From a checkpoint of a small transformer trained on Wikipedia.
Size: 16 layers, width 320, MLP 1280 squared ReLU.
Architecture: RMSNorm before each block, rotary positions, no biases in attention or MLP, embeddings untied during training, normalized queries and keys, some layers without attention, local attention windows, shifted keys, gated attention, hashed n-gram embeddings, a smear gate, an embedding shortcut, learned residual scales, capped logits.
Training: a variant of Adam for these matrices, 7712 steps.
Each number is 500 + 25 x the weight over the matrix's rms, rounded and kept within 0 to 999. Layers, rows and columns count from 0. Numbers have three digits each.

# layer 12 MLP up, 1280x320, rms 0.0817, rows 860-1065, columns 288-319
516526488444486493488520506504495492500484562499483483465508569509519483490541488467531496494469
515526444504471515482499494485518504444483510497503493478469520485465491451462478516470521537460
477481479505486484513529491522488511522500494522479519522487519497448515489533497508524490532497
469504507469474487472489507502484497508504476486534506511489519474497477539499491486518459578512
518473507501513516505502501536492508540506530546520535480487521497477539451479508503508498515482
491488479452482540515466515533492522510463526488501472523535514505480480447417449528512492498514
471504477472522519514497558486494521529461506487498497548512490501538477501479477510518469509475
510472539524502489464467515492519497541523466522502468510467511511477554467558496504466504509522
517465538532475445493459533517480548514494515513530509522492534443514486514463540515534541497459
534510527472549456475451471491464535514473511517510475533526520432494509485498464467480529503506
511506459513538486492497515495492485488527500528484441465499549485463499492540497500502518492498
549506487436479506525513484524547516492507473549446528486472501556463505475488501447513498547469
530512505517503527511504479514514514494521514501529470482478521485487495531510511471476473518532
538488458501512492506461484517486512563467478497518490534525459508520480495541499532527489524503
495513537536522470505502544468494512520503492490502500481479509494479496496490500507529476488501
529507492489510462498514518489464521516498516492488498484533515525478496504496509505567493510482
500496479471507484537513550486468502517515530536560482503478498484500485441492476527476486505490
509463491525501484500497541455463514545528512488517503482501499483483533465526504508488490487517
514535482507482508529507502554467505545474515513535498476500528482513536487487502492504468485479
534508503462491524540502553479505495518495521548502522482492510514464569544481485543468505502479
519543517487524474538436464518506508524499558519502502494517542520501525488549519477553489514496
523521465490488477548504507541489509468502474482519512488479509498511557486512474481510523495487
541468526466538517498508530544480512528510481559568492539495500534494527496534498522518512507516
511537514472527473507499527549493511477550519468441481471478503472506544444512516521519496514495
494500559554512466544504511531468513503499497501459497507478502489520527462501474481499451511495
500500462553505511537474494504479512484530477500503519493493492457500508484488494512503498505508
522500535505462477513525486511512504514489516465497540495517514506484566518464511471506488575506
510505526498496507463484541465515499530526516546510511520514497469517484518516494492534467515482
516525480486505497509498540524483496509484487511515477477501514471502499468467498521460526475512
505472505485524480556511447528507485557503499473519499525486487500496480477520481523525523510473
492471485503533500481443505528490541464519479495509499491492530514524500504482503511520465503518
516512493537529486526507521528497496492481499537504488536505500474515523512523496508503486507469
494537483533502470512478524488492530525491526495513518497517498520502528457444474515532462556468
501502498502494513492496463489522534494516477489512508499549472434487522517504473460501513540516
482499495514520531554490495476497533501526508575456507556501480479543481442454479504488493511523
506503499478487498481489446476505513508495512502540491530478495501495498482494461539505504523508
507489481482465502495514503512492488489502519514493506500488489520466532511490506468503485488482
507510528513497507505515462487486519506547529517495445523519490537499518500501502489513463502525
541477530521488506520502523539485514466515513518486506521464506478481512517511499489522511501491
533530487502528501512479524492509484522467552504488515481479522494499542548516519491518489503471
515498501549491488496453528498500568490500476467479491526514526498518526503449482532516466525520
533511436496517467517444532524441522525514532508501524522498501508517494478471474513475503508452
512490480510499485505488480523496530519521473496542461489478491518492479525469485457473517517525
518527513502495450491519532515517515523496532488499509512477537474464473517477479492489485530515
529464512555518446492507479465516531509501504497516516519466485470466512510531459444499511500471
510531457473463452501525496559527502525529516486466462477482517455446527480505475492509458474496
519512496510499468513486548514499542513511506551515437540488504494469519508481517471487528520467
515473457511537499540499532497535514516488515493463510460492502488489518516489464433515464489506
497501498497512501516491502504496527501490514522490487513500506485493528504512499501513496501484
507507492497497485492487478479491507497481497473500481497510498514494493491510527496536445525499
532532474498519428516498500537530501517452559495488507506501494486470545482501507485503523546514
477496526482539510487517502530535517504522507505487501506518481492488473484497495518503481481477
541473527524531543495479493494524545509508491534493490528550464488493496503444423452497443522480
503494484566505482481494508525482522484497481513525536530498497521458506442472495481523517546503
493473482531496508490429490471519506503515538477484525479448517516507476508499499492496435527467
460516454517509471513486511534477514551507506501485534439477492518528522464527494503500495519535
474514472469522476513506451487468534522491525530475456466499549446470553518526504484526470526524
501493521537537513466496491493525518498521503477450487497444524473520514451497492494504509494492
529500521526485496518510517520521498529482500494492489476498506542536490457497469504505480514493
572483420495481465489471517485435550520493556488461513536485496519495505534517495478538483498462
507534498531501521534513440484470513515475473484505507481485508468538540444498505507519560560502
486489518529487491488505515498495549506551522533476463490498530485475541496482508516492509550490
479573511517515496484482482472537514489539524532545502479497526523488523473508501454465477549498
509507528505538530494474515490462517541477525490441489495550490530461489492497454498463525520527
520495497517498496523471505517495481515475515517538457519475499515481542522511497507508508589498
476474497490498488492472529561537530466513493499488507502467555489519510484491476432534524493465
481505495513525493467504489507520534515529506541479481512465505496508528464509454510538455520521
512508451542511522527485516485434494490503508475541526518529494508487496475517544524517467505505
518485538469524480510495492507498530512521482521541502498452525481525493504531435484508543498480
490516503531526505472507483510480513505506511473511469518502491504462524460451515480507505498465
541477505492524493502514533518463495462528501514496482533495525474496531493490523518455512520523
508502513487503525588502476474460498495490513485543454494468493475477512519476489517523478534448
524472550506512493505500493497501537521507527501447503467497489502437520447468481515498529521489
533495482507506510445487509482465534528510496542519421499515555522500484478490496502500492525498
513479501546514487518497491478517491499489533510553493480486490553498480516531485481489489492488
516516439477495427505450530510521530537501488505471488522462545488509484492488534467517505525502
490496518529495500486505484487482520501477505477524502563526485479504506483514494484494522518490
475503442487517516517529483525492539475493512493495494513477567532536508505481486526485494508516
536486493512519482498506496487465526584489496444487512515479482507531511509499460484499463521545
560491530501490455495507552477450529513471520496492495537468513511511517473470502510523494498486
477532490523444487490485523520516487501548563503483498503552494536491480510488485486515487549505
490496500496475521520488473475523506492487507506527489524521490508461508516490462551498484495498
555498488521561514544505550482500544507505518480509507456480492502501474510451484545504515528494
478521491471499495492526500546494493522508508506498495546476496512490486466494505449516495484483
502523523471534462496495542499465546534486518492511501465469488492515528497474486532493528505498
474496513454466505512523531494506540520503514500541507472474505503473506501502514460487481549526
470495445502514491516518541470487548465479534494490530528485478513484498522456464499545489514516
497537493559489499488465499475522496490483509473514525463474518528449454502469533476503472516477
523506478525549511494451526477479530538508506503545507436474513514513524491484518524556488529551
541499503509463484553493530548489494518495528510517496520489488509475521498499495494473564521490
489472515526504476521536528502509532484538479464557458505512472485444501528490533473497501511511
505523536490472499501511478491541509521537477490484493506529526481508534446491465465525492475488
507511481506518476516498492470458503525503505493498491501527505474512485497488487512476471521443
520516481470520484546521500495494491512520547529493511480460541536515488499545491455513483497496
499553499515508467488478492535471494509521528511493502483447541517478520445504493467550542530483
504494511491533504489519488547525493484519560531513470488469502518488494515489454519502484525519
549524515470464482509518484552505550492536489500509454496518557517537506509489522488485512520510
528520477510455502505488489497504513492494511488528505494505490537513510501498504490458485507521
501484544492588492508483519485546514544495531524502511520500494504511529524465435543489499530521
505464552500488488484498505524525517477530478520532463487497491504505483490495477499490477532498
544502506467513467522517505517506547539513477511532478509494548540479493540478512436538481494495
518548502531493497502501496496502508508495516541507490522519484480498509516494498509514521503496
497549477527483484534504515481489497521482575505470525510490536454504519499435513499479529503503
507536508529528479525482530482456515462500501480490538451507493557511513472522457482486492523518
527529482490531537489436471502519513527502467538527508519508508474485494468521468503473521492469
547480478496523498548499514507508511506548528480515511460511486507511530512503497462506455493485
506503479516503480490483525523507539513529494533531503470509491520532466487489485503491472508521
494509474528525519478486490542514542473529503508465518502492524494499519516491485488507425519489
506509535516527542515536497504486504460499542450494533494473546496428499506471482483484525522499
521521537515555497547464499494534510488456552491498491511473503490451535487524474511561486554499
502534495507499494527497459477452554462491533521486507542499479476478500523489484507521497551472
523502520534535516485471520487519504531509528525513549555523492481547509512532467480531513516492
562509528552540492518514516522500530482539511470478460496515524470499529509511478521513498496519
472489464497500504487505489517514494486504493487489518482471475553504502510503510462522485509482
511519472513520527501450495529483494535517478517493507532533499481488523476502502509523534515504
490530517533501491507542503506470510489487526516523486491476529494508488486499489445526460495519
523504509453521498519512482504514495520465489517476499477557535474490500510481532508519492519414
480482502489514488477537463525527500524456516515484511511501497505500534477524494462504470531504
535482536478500474527481508488492537476467487539472494484489517477485513469507496488514511515437
497512462471496477518496501523485499487527516482466507506505514519515512478524480489501541510499
486502458446501517483475486476483538514501466550484510543516501496465521515476453492523475553515
507506510506495465550499536545450499495530510519531483468506493519514540479505483508492539521514
480464524472495447489549475491548532507502515488526515514511518512473503488481486454479491510537
509539546519508490509466537472486506484500484504497505503498542507517578467457533488576490518513
485486539508462516528504531513455517506499503496532532513464514523549531525516424495513471508490
507468503499527488512485493496484506532484533520573470517487512479535514479445490524499492502497
492505504489484508504484488508492503526503525521537468443484500500508472472505476468491492487466
505527448516543472551500518484463538472492526482531518500524476532475471496471521470511472493449
480463484544543519521503525527449500534481516550499490484479538505496479481526473533475463549553
516469446507504486498460510531547539483545519513461495515486507442506499488487493513490463508460
507484525486484491525480528507469552463484512477473526534525503514491518509481446504482491501502
558507500482495533482462526474489528508465488527460529529500505485489484503466485507500519515531
491495532480516515511521502522512521549524496537495487535462540538516458535491552468489514523530
471500521496498474496515537486483529544486506543542486494474529515487503445466488488499518501512
494548493473549523505507558500496504492514502496491505519460572472494507475529513503476497497516
530488482480542529501502532484502528498512469478512524489476492518521538497507469459513500500543
475543524462467540532522505474432501472492477487508495488486507516442477486513482515498489498484
528458460504532448533509526490496512495507454519522510485539465515499493468490539455519492522499
483522475517556483468465512502471519504536467507484506476543484534468496469505511508548495566514
544509498545498501531489533485524531470510511495494503493489506477510538558483505515508510500491
497481488479516456489533488564494513510496491502528535534501506463465547428494491499470524506478
540479471510499488532460529560482498551476532515461497532455515500416529501511510487504569513511
490482520497482462491511508503443545479475527520525508483488511495494490479475489500502552518471
543476495502536468506498537519499512527457524507485509533510511505478465468490458500513489516508
506499482482477499535459515554502511481507493524492490486481514526519490468512494468501477490480
498475487490526481551473488500474500518511499509491515526521483495495500523454481499524477532509
540472487484527461507507555464462499444514523547515513535496500491542491493499500471558515518462
483509492493475513494493513522504505538477512517540466526524489532546469501466471463534479487518
504483533484528502504485508483463520497507506486469511522534491488513518490493489493532481510414
496487490469497477484476479567452499494517495491515522482481501498490497507492481489493486520474
513483531466479487499541457544500537528540536529506466529483470477446475540497456495517466520434
520516462498502482542539520509483514496491538495473489524496510510497526533511489546505481488447
555484506480516473530525513524477480509478494485526487495452514526520513512489500514501471567530
529547506503545493511537531505491543450486521495504458448506559489499485519536511502483473568467
497547512517470479515467488561532499512477521559529463495520502500500559472511510509524532478474
473506517462513545533527532526526510532515509524550469503504503439490515500476522511528525512492
539486486531509438493519519500492540525501482507513482524490545497472516512465511495499490508535
550525489459494485475509530535498501551478578536469498526551542519463509528513479470542529509464
538535463492493505500485533535488491492564488521512462493509505472442516502452512454529496500481
475512469559506477498453524551544518537508536505498510503513486462531516499473474540484498538505
528502507489520448477494518477511532532513492494506494519502473481413482493517535477539489526506
522509500509513501525500507523490497502496492529519494508501508533493498447463433498516480497513
481502488472514483532490555484504503504481501482522437528533509537517456487540459497534517516502
488511536532540472497515529497503518550477479528526484481502500512521516482453512529476475527471
489520515524514493535493485538478501454505513545509572512502499529503477483480497535462504531457
529499546554545500521530505479532547497476501519491486484503569512519493514491491540547522485507
511478499537493544485503520484467515515543519564537510476523485491492504499508457481504460554441
499511521481481461516516499495482506486484538553551502488475481450469489488511452519505516503500
482519484501474474490469482499534525462497515496485509517527515465493468482541517530534527514521
493515506462518486506502501489501488519486549494517506509516497524464507509478519514556529522467
474505516501543543570487489499550511489512464516536480476503480513510503480532515500550503509512
513500548513488493517474509491541519489454509486467457551497482521511531497546502457536494489502
495478506507436490494533509493504508522487516494516477537469527483502508489463449501506518479527
485484450518499510465467494493497514514573519494497514528489485495502545475529510511482523499504
512491534485511502470493520501465513486535488513490469525476470495464463488502455497493518512474
473565537479493463525530490443469493483489472465511469483525503450483535495496520486483527530462
523493480472490511524485521492533500507512436523504451511481500561489513526482506513497531530513
516499506493529498530498501457531557528524475457493523525504488536501510495506476477493515540505
493482512500543541540508515531511522474444475478519481510534484488492493448514502485487473516482
470462544533497506508488525520490527506522521552499481514476494511489508513530501489522488572478
541492529495507502554499519512515503500493531524498507483473516506457525511485480488527537494484
491491446495528521550511485480501546526487532513477486472489443508410490519480501462512511513484
494488551489523518522512479499492494505492489485520494512511467486496522503519504485522489507504
462547526522515506506476516482549488489534511486505491441526495533487502513522512511492510526517
496489497472508511528490493543501510503507497538482481528493529480509532507512483506490527526505
528538453485478510501505493487526506513483556478508482514463539499492516483490516521497520517485
505499520475510492503475481448499519506506510537473508520502511489513472519480447506533481501519
533466492538514469526514524498498504509515545506490470545465491463506533484488462499520537492487
521497488490586501516464501519503509514480467508508518527483506485512519500497524496494471533484
510492494549492516502496499541517516532508526479528422499470519520462482504485511485489478512481
533493479492475499479524477503520492487528510515487485500484506492477495448484499470541507492500
542516513468515441520514574481515494494527509517546446531533523509455489501513510524502527473469
502477528503537532479498524521512525464570505496494462499478488508498488529483503425505471487434
556534444475532498517508536534488497526490518491505489526458504485502536546483494475444509500489
507487460519537491543458500509461494498479516502525488493438495493494526481512487483536487515484
494482487517532500489532516526517504524486526504547521505501513478515516467470514502500553523544
549539506554510473469495492494469494494500548521471445508442520513521543508491461510532484537489
487483477486513533545500490498465505482530492482485513491483532472457500475507496481527500502498
474531480505539476488494498491451514530504554502514492491509506526430526519485525509530518513487
512470512420521469471481460508477513516497480514533507526529512505507490536549504451503478523472
480495465489494464483468523515493538534537491496487445520509468513453473519515466514535446514532
499506483513526483494475555501489507495475528557493490499498516500477546517477525479508520508482
487459473522476465470503508495469500500536526526555484492482503515505566470468501474496509529508
477476475503522493516543491451489489566489485501551466490459510495501490506460488478520459531451
530514515480500477519466497499524535520492510556510546518478583439484507520464479508552500503533
494521488542472539520470479540501539490501504524506480521548540450530541521483492492510501513492
# layer 12 MLP down (transposed), 1280x320, rms 0.0771, rows 860-1064, columns 288-319
514484516531450511509501526480490506508514479510494453513501507488502541478526463468526476455532
501482529547469500461549487541508474477488474482484523526486486500512485470477495522474539475483
529510494518528509542487507500492509510475533530454501550509477493502482516514503453511529516451
495489483492481507501534537519510514536515530491482491440485523467549495524509473485503533522486
519490571510525517509527495499487521475482484495488497525465498495440532488448464532478510512540
539505469476489481512516509501501470501488530477464526538492509531493537498541479498506502481513
510499426514482512533543423526536516460497528523509488499535510469461564495472548464496516512514
478467534495486456531453470487528466502500500447492501494485475498457566489485525488498554517473
501458529493511484498497499507487496499476474491520516514553497523474460499445444489510517503479
537469555498468495472467482460506480514482526463508492494482491530484496517486498477574533493520
530504517559502468525470483531475459515528514516503469507562498492498493537474493501495520495497
503488484529460518521498499464515490483480501491470508534475500482486516452550536561453476500507
518501467506501485500466453537517549531485455528524541493546523524517538473483502523481493494544
494532508525498509494501510500510517481516568539500517519495476523508483467484459491448486472452
490506515457561483503509479521496522515476489481471515484478566477517509535510430490497493481497
515497548507485514474505491548513541534478516477449490497514459512488524499534523489483523484502
499490508517516486459504514486527466497529489506487472464501501491467473462466544530487484483501
468503527498521484522505467500496477461513512465457470539496505455484495511499524517513523503525
468508533512463485528448472514494477466523459513525485507508525527526481513511523485528494502506
519468529470496543502489488530497488490490505466512509459490477497487469508474490519500455495507
531480552516490491459498474511471496512504449503518538506539509534506505462518493486484493502497
514461510495508502503511504490489479479501460493463506467484467503483525464494503498467469484504
458501493473458438464463463506515505459502508518487472509466474466512494496527515484493477535557
468481508534480479474533517482514518487522496515520498521467482529467526494526516483456526501479
510530514472494511523533525546527486469500507437508492469485496501512496437500459533532492485530
527470503469456483473501505518507498558516520500508508526527532537518487489487482446494503481505
475502512488432551455510487500523460484491481490489487521521489477496514504467513529473531507498
470456518492498512469484466506519502479501552549498490514486496444489487533513525492491513488542
455491520488438490494506532481505449471493459512549498520519506521522523497498497491499506475492
513504448465522489517504468503516496500583501451495487536570509475509506484472475505490474521495
517490511541493501507526476538481449520480489480469510491479493491515513474499513496476516487457
525513525474498505461495489511523469536480475540520450515539511521495500505509497476555448494522
521504512498513549521510528533490534519486464478501482510492459498491469497529491442495479518491
528495491509486516500538502472535513480492537473508485472496489514493498479487493483481497495564
524527495505470507439463493468483493495500442525444519471538498480493517471525515490483463488481
445506499494516512495476524513489490493495467485502505497542549466525495483520490496475499494549
477426499472503521517475492499480514515529528474475500451520502527503459526489520514520497510509
523504460493524487499462559510516490521431460492492540475491490464457465546489504512507468507454
533531477461520463516467485505477554507501508524527471491447491499500493547526494485539493484483
484472494497478503475471464526508446519460456499480467508514509493496506502486496493488475500508
536531593497465505511495473520474493506472455464484521494498477468560536459564518534472538538507
504464502527509482454412491462523496499505489481509496492524506494494545499487535505527490478517
543497495503474486483467488489490529480470457478510514484500510525487545564505496498538506508462
465534550524485503482541464487531501498495555496576491475498496482527443508505498471491512514511
505483490539531504502549523531513498516532514561548487514486515494493457466512493518491502540490
506551528502502497532538482519511450495532461485504544482498492485514493501480495507509471490493
510510474503494515530505514507488501501479505529531484492544542488527480537543547486506527473486
513538549517518521477495485502502477533442479565492511456559486443434486463506504464478521498491
492495487519491494495492496490499485490496511514502508502504493514499486501514494514511510492502
511526500509502531495498527483524504529493487522485523509491537498509576514530533459482484520518
459486504481509516542534523529499473521506511509491504489510514524517500499514468489470542531491
481477514527494496504500497501514454540500497517502484496504498510552489471532510518498478487504
502515467448546476517520505532525481492487512448565505496513492517515501447485520487524502515504
505482520495496528482484595584494502493494518497504477531477466458527545530492527479467493511501
510516524504482514484517521536533463527481483501504480521453496478504500492512461505511524499508
519503522491539522493455500472490525491472470470503537476484515397512463511488508433519497463489
465504516546508475544479527497526488476520480507525529496512512524517499492517473501513533523504
486496499486537496530514465512518491506525533536504500516557469457555493499498495485483463481485
486489530512503527504488527490512542487520494507485516488501482464512540528511544492475491505491
489524469496534476482473491499501517485469520502496518495476498528522553513461503518509542481458
544498504492515469530505498493520532524482462486493538504489455510509469547520554496486520492475
480503498510464530506522452470521506496506460503480449483523475530463513490485506505516484510473
512511502509506507486456513493511470435490489503477520538522483502488539484518497504496463490496
493503507507507551497481511508499477544496479512497519485521493516541492475462517534501508513503
497481436510537513531481521468509443444531522510502495540482499485512443487482469511515504567515
523504512473518500455489467512478503461522493511515547524501545491495530524520496517556520479541
535501517519477466510487518514511500511497508493515525486512501493515475491492515508499481498504
486523504524455486482491489498463476500497511488508513488532483512448491479474469498498507468507
444491495499504500495511471543519473504479511544497480515490479527485491479512457493491501521493
481512505517549564567480508475509509545512467512506493489500494498471484509499501491521500526459
482491471525553430517498513508502475499490480487476512481514504463496494463492503525461525497532
506498469464446536515486481519511481496493509501535479492461493489475531470474457521503499552488
495490497457495536514489488474503491446521514523516480481545466515538462558521536519515466508502
520460460455492530508511508478482497453523476517535493506567504460531528499474448508463526507512
448539514508507538502486501514520507515486501537491536500486467494488517490526502503455510490480
519506549486530552524525437520484489508546484418514530493477519490479499489519522510489527489530
530538484542526525487481560529492519472492509501519486455467513499471450478479485470493521519492
505479513473488466493450521502483510512517511530522490501528531509459488518489461496516489481507
559485482445512516513506497483509485515500468491499541477463492485491497503500485474507485500537
494468476496520495474553511478456465468506460455498495521514498468503508511498459505437527496478
483482548514521502490468438487501463470476544510496496507519530490505462517508452492508529535489
498543506490529509450502503488505449498487486505517457508450492449481483495469553512487499503522
539507497510487504492513490495476505496467515533490493487513482487530506489514447455510568471496
477521497510503477477565492496500457500504525509497510506530509535507483463487492436514477487548
506484512517542509493500512484505549507538510512491482466538487531524514501507511474486495470511
515493521488493534498487533487516551519469495489483450525493487447504474470505541504507502495490
493545503521504448465546501488478531518478492490493533503491481480460513506473545510496489537492
537586521502440521508548512505444426493522496516473483489433503530523484499524491522457530509488
525466468481502529499534509498511568494518506489524490507467467539479480473531509491456471487520
528497527491490501504469460481521534530503512548491502481516514505503507490482508497543508533491
574497505490497468468508509467480480495479542504537521493534488512482496517484491511470489483483
473510481495523522523486522488440506502479474505510495506485472466494500516481455511480505502526
524547556529557502482529458524490485488500492491474491532495498502494521496497528492459574507513
537492502459487515476532492494543422503520493477515503532487496523534442499478514495475485494495
442463503523492462516507426495504526479509465483533495487481538523513533482542469484433465523482
483499499482513582530484512512543482542492475553522476521509535455524503487494473497481519489528
449455549477500494538453486472474521525514500479483531488509476471469495538510482491497520521508
525482532509442521548450499514478499551548510501486464462522529497456534467541480514498521466467
482488537512487480499517452485481480459459484440431528522499477489501487465476502503506544521482
482456469497464481503485490456502497514482556507491507451480488530507533497488558498523489496516
464518529497508542533482442554500511473454512509492525487467476486501442502461496463531512492491
468447534566531518519449479491508473493470484519494536455563488521522496485528500488493514480493
504452502485524486513485485478532455531484487489482489519500475531520496508456492517510563538520
495487504487538434467497458508487507519482489445527513500490499536475495521487483466503503507491
518471501480503498517450477525491485484495471517546533528452470463507483509477510503532521503463
545497567502481477491496494501480459504529538443506517484486494491530491552525546484481494527545
516461436492497496479490469515510519516485488497510519519487536482498518507516508478508456490557
499450515467503510549481471503466483535486511541512490494509508508509498495443530506480453532520
511497533484479495483525512516501475495519543468487499507489490512489471467470535500518500499516
455535486513463483480509504514529455487494543477476494500520487496497537495514497557449500534515
538502503469485454484484512534474443523479486499475469494536524516560506462505553493506525485476
457508494531490510518473528518503560515522494529515505492511542514443492524528554470490468522454
508451518534507492493470500526518513478485495453475526506560473489529510525491507493532506506467
509524496502499487498485531511518530525534499473491505453524493480539512514495519469484485510522
499508492551545513501492527459499473469435537462462537473498462481515485493444493500472473502516
484495483516504508513506503506482515515504541506499509479490498501517512490482451491522530485539
502532524503490469504511506516520469487530474482474494493562505491467518441512514505506521493529
493522505492524491508520528492485477508549497510495485542496494521496523538479506519541530489508
456508499508460506520480470507508492471488504505525522522502502479505532529492487556475506503462
469515505503503526537488514511485472534497480501492521517513489481539516512542488544495503502529
518503544502495499439488509487510539466510515488489485448515561504474496509572498553494520503504
483499493429437505509535483513501511496528467498536504497494482496521517467507515491504463512531
512481487521504527521483518454504522551545480484498468486492504495484522503490498527480505505501
501512527502483529521511500535480497481473468474469499540516466515526532463450468503510541543488
499515472454495521532478482535493530565482512516508496486520505487480476545523491503532540503536
535507534502501504495469493522520494475489500502484527481505497488457490520555497525515514486535
500506478480451501474488519480471448493500520510504511507539501472523536460484477511487471489530
448543470459491504509514467483516527516503473508504516526514458473515478498505540462519467524525
507466480536527512518522484474442468513529499543532493473496490446502505519497483511491522513510
497540494530507496510499474521509502495470499498499502514507514532487513492497433537516463505499
473519465528500504502498550499507495513506501503500488495467555546537477492494490483515504464524
525489568555484486502476472508493518492508490481521498505516505536451482506505490522531539499452
481483536498503486524500493506502518489492520498511511473470431501494495527514460498497556493498
512500482500496496517538499507503517518493494501491537502510461503504508479516486476480520481489
517521522461502462539476466491523506510496514500517501541530461531507452536469503537501537483471
472494457492484551471466492443466502487497477448520512505477521481501473528517498527510543494496
487507472462491486503506476527492476522470511531481522506528489495478523456438522556470532545474
525471540521538519449502476495533488478436492469487488467514499482515489551540460494484471494501
489467456535461488495499498503501495461483486471483503480490537509508506499515467554465515522538
478482524478503492528518459539473459518483487495529463490486515533468460452505503478490497548524
489511513516511469523499502453493456486528535491487497435470516458491525527486515532523500492521
463471460506515476489523511557494458488541510490482524482506470459488521452554518506514493501495
481510531503487517481473523462475504507458470501503533502489523499468529483485482470457523504512
502525492515527467515513458521455472505521514458507533504469465458500560484545458519483464502537
470498507501525511478483511489488525539497477511508498507491532517504541473481520529519554459500
509483530526519443489497479481496488444467465504469527510500506500529518530503508509494471501506
478534514493470496459486475524479450523484511471488490458496500509503521545461489479527475516506
492515485505428541476473524521499502508514490501514498525540522500501526504515498534525480414496
479530552496521496481499489543530514477495481489509469509505472503512529496443469514534528471511
461504549515505494502479435510476505496465497509500516504481514526503508495479525492551504522500
522512454502495512543494495506532483522493487493454506428499489501503508514498439516468516499524
512522483514473497500512492498529526489508538483527513488487507490485474512529527553505516485534
488505501510485479516478522490473478495499542507516478527491483510531480476559475512472498534504
463514498494461500481484439490485481525508489528564505510519473529445499511470506526469490532513
499463471505475528463478440487525497496499492498535494478454486461473471503526508522545530471435
470504518479485487515498521487515525498458501483491493502503522493506495514497503499488519519449
493479484516501507527541519477462488509485503532491546537510496491506486484471500480522489475550
485513487511506488460485484490475487477550477480459574524492480497575516480517498500498528467486
468512539503533449473455483507487470514530485519506520465524511483496522493506552467505511471553
491540524497471525504550481524507520501505507499522454490539522509524495485489539548539499511525
537537545515492521506515521487523525491493485515472541497465491485478494517499463497521486494545
491530531504493476498498530517522534503488476491460486491505497548517508496524525496512531495480
464494507495545515512523497493541478530521452453491471528531495469526526504513475480520470482479
470476500487507489486502552503523507492511511545514508508505488495478478476508503503487528513512
484515512562506505485520500488532467515508481532532470548506516496516557513479480572540482523482
483481528528491490462466496489481522474542455499458534477497460515480485491498507451501502491513
523500514508485509497498535502454483489436480514499472510458501503552546506514490521524496472490
497513533483496493474470501536480475459482514494517483487494495504472519476467468515516523481519
466530512491563489491537493487494501432494495470453492521494491456469504490491517539514506488496
528483518496512474481511491490486451530517514484520475480489525506517483485473547498494464523483
483532485502463455524563507510496505498506509498489540520537537480503476416523502527451514506509
484527521501486508487498515504512471525496522497485482528491503478514518506519493479509464457467
529473464513454506491525521527505515520483496531495509477489494467484474469510517484504513470498
476505511521497479497497530516477517487518482565560511506495549531497517497481537494501498486503
498525442495492495491509491520491496513487475478469561487547478472490495526510442503511523472514
512503497485472519489489483461532481528538520501526495512505536460498550496487481506450533509521
512489493484495482500477503515466479493552499519481463536510501502524461518507527480495527507548
530520487502507503521465456497486518485492465492498515529505511524495503489480522543486527536494
523495502518473467459487503476515501468497542497504487490471474507503534518479500507478449520487
512485471494533505544470487460499502422474494505542453549531483498449491524488508539478503544482
489477518512506484460469505519435457503532471475494478491502524473499504483515516489435533482477
532535496477502470524526520554517535513525470514529516513464487535458524509520503479488519492494
486492476515527496517459471490515480500481485496521491505498459506500467520552503522507521468506
465564553521505531491508493520501438492517493490486495526501527452484506506493494459490527498484
495512501520514485489517510493486502499499522459482511458485511488474486490499479495497481467473
488503484473537477493502456466526480512433500482504506526481532476519505507455467541479501471475
486531496509552532512525474532478518498496474505509536515533476511515519509508529539512511476517
457514513456469487477448499490525479502497493503496519487521477534471484523512518519480475496514
559488476512532484467468506508485485434502500462498508506513523534510475555500510505531509492487
507491569561492497470501522450496512461526506465485531479536482524486514524494503550526463481471
502477514502521485512499495462489445512511483511492517505545531482505502520505497514507508489510
493480505500526476496484499538481482509485520489484508470513546534484466490508488500515469502476
458446466525493538528514516500489520445480460511499476452518478457483524514536502498451504504522
484532500482517504472490493492500462511451465531550469526470451486470505482539503481494436479519
508509514495542528530496516474511447497538519496509493526536495506515510485504520504522485514492
532485479536513500526516500524541507460472495501524507521508513530499495481550496478514504506480
514494481519473502521481515481498445482534469483509468497491458505533497474490475521458472524512
481492544469499476487527515512501473479467519539542474505495498507490495528477496478546504483496
481469543507513496470477440540514523492497503509482497462501471492541545472505496486466464511493
556504494446522499502499500518506481498453530420492479527459511473502491472483521509485480548521
490529501473512554535522473518500489505506454476472562538505465490492465455497483534503479524488
503511488506565530494522478490470536471491514523507495542526525514499515540486517534507505530488
499479497515486518485456492492520504479517472522519522481529530536455512488507524466485504516521
469509492516509516491520468494507377547497501498500536530488503494533510499519518503518483501488
550490510536502522515491532488489477481529462486532553532551467508529502514534515510501521477516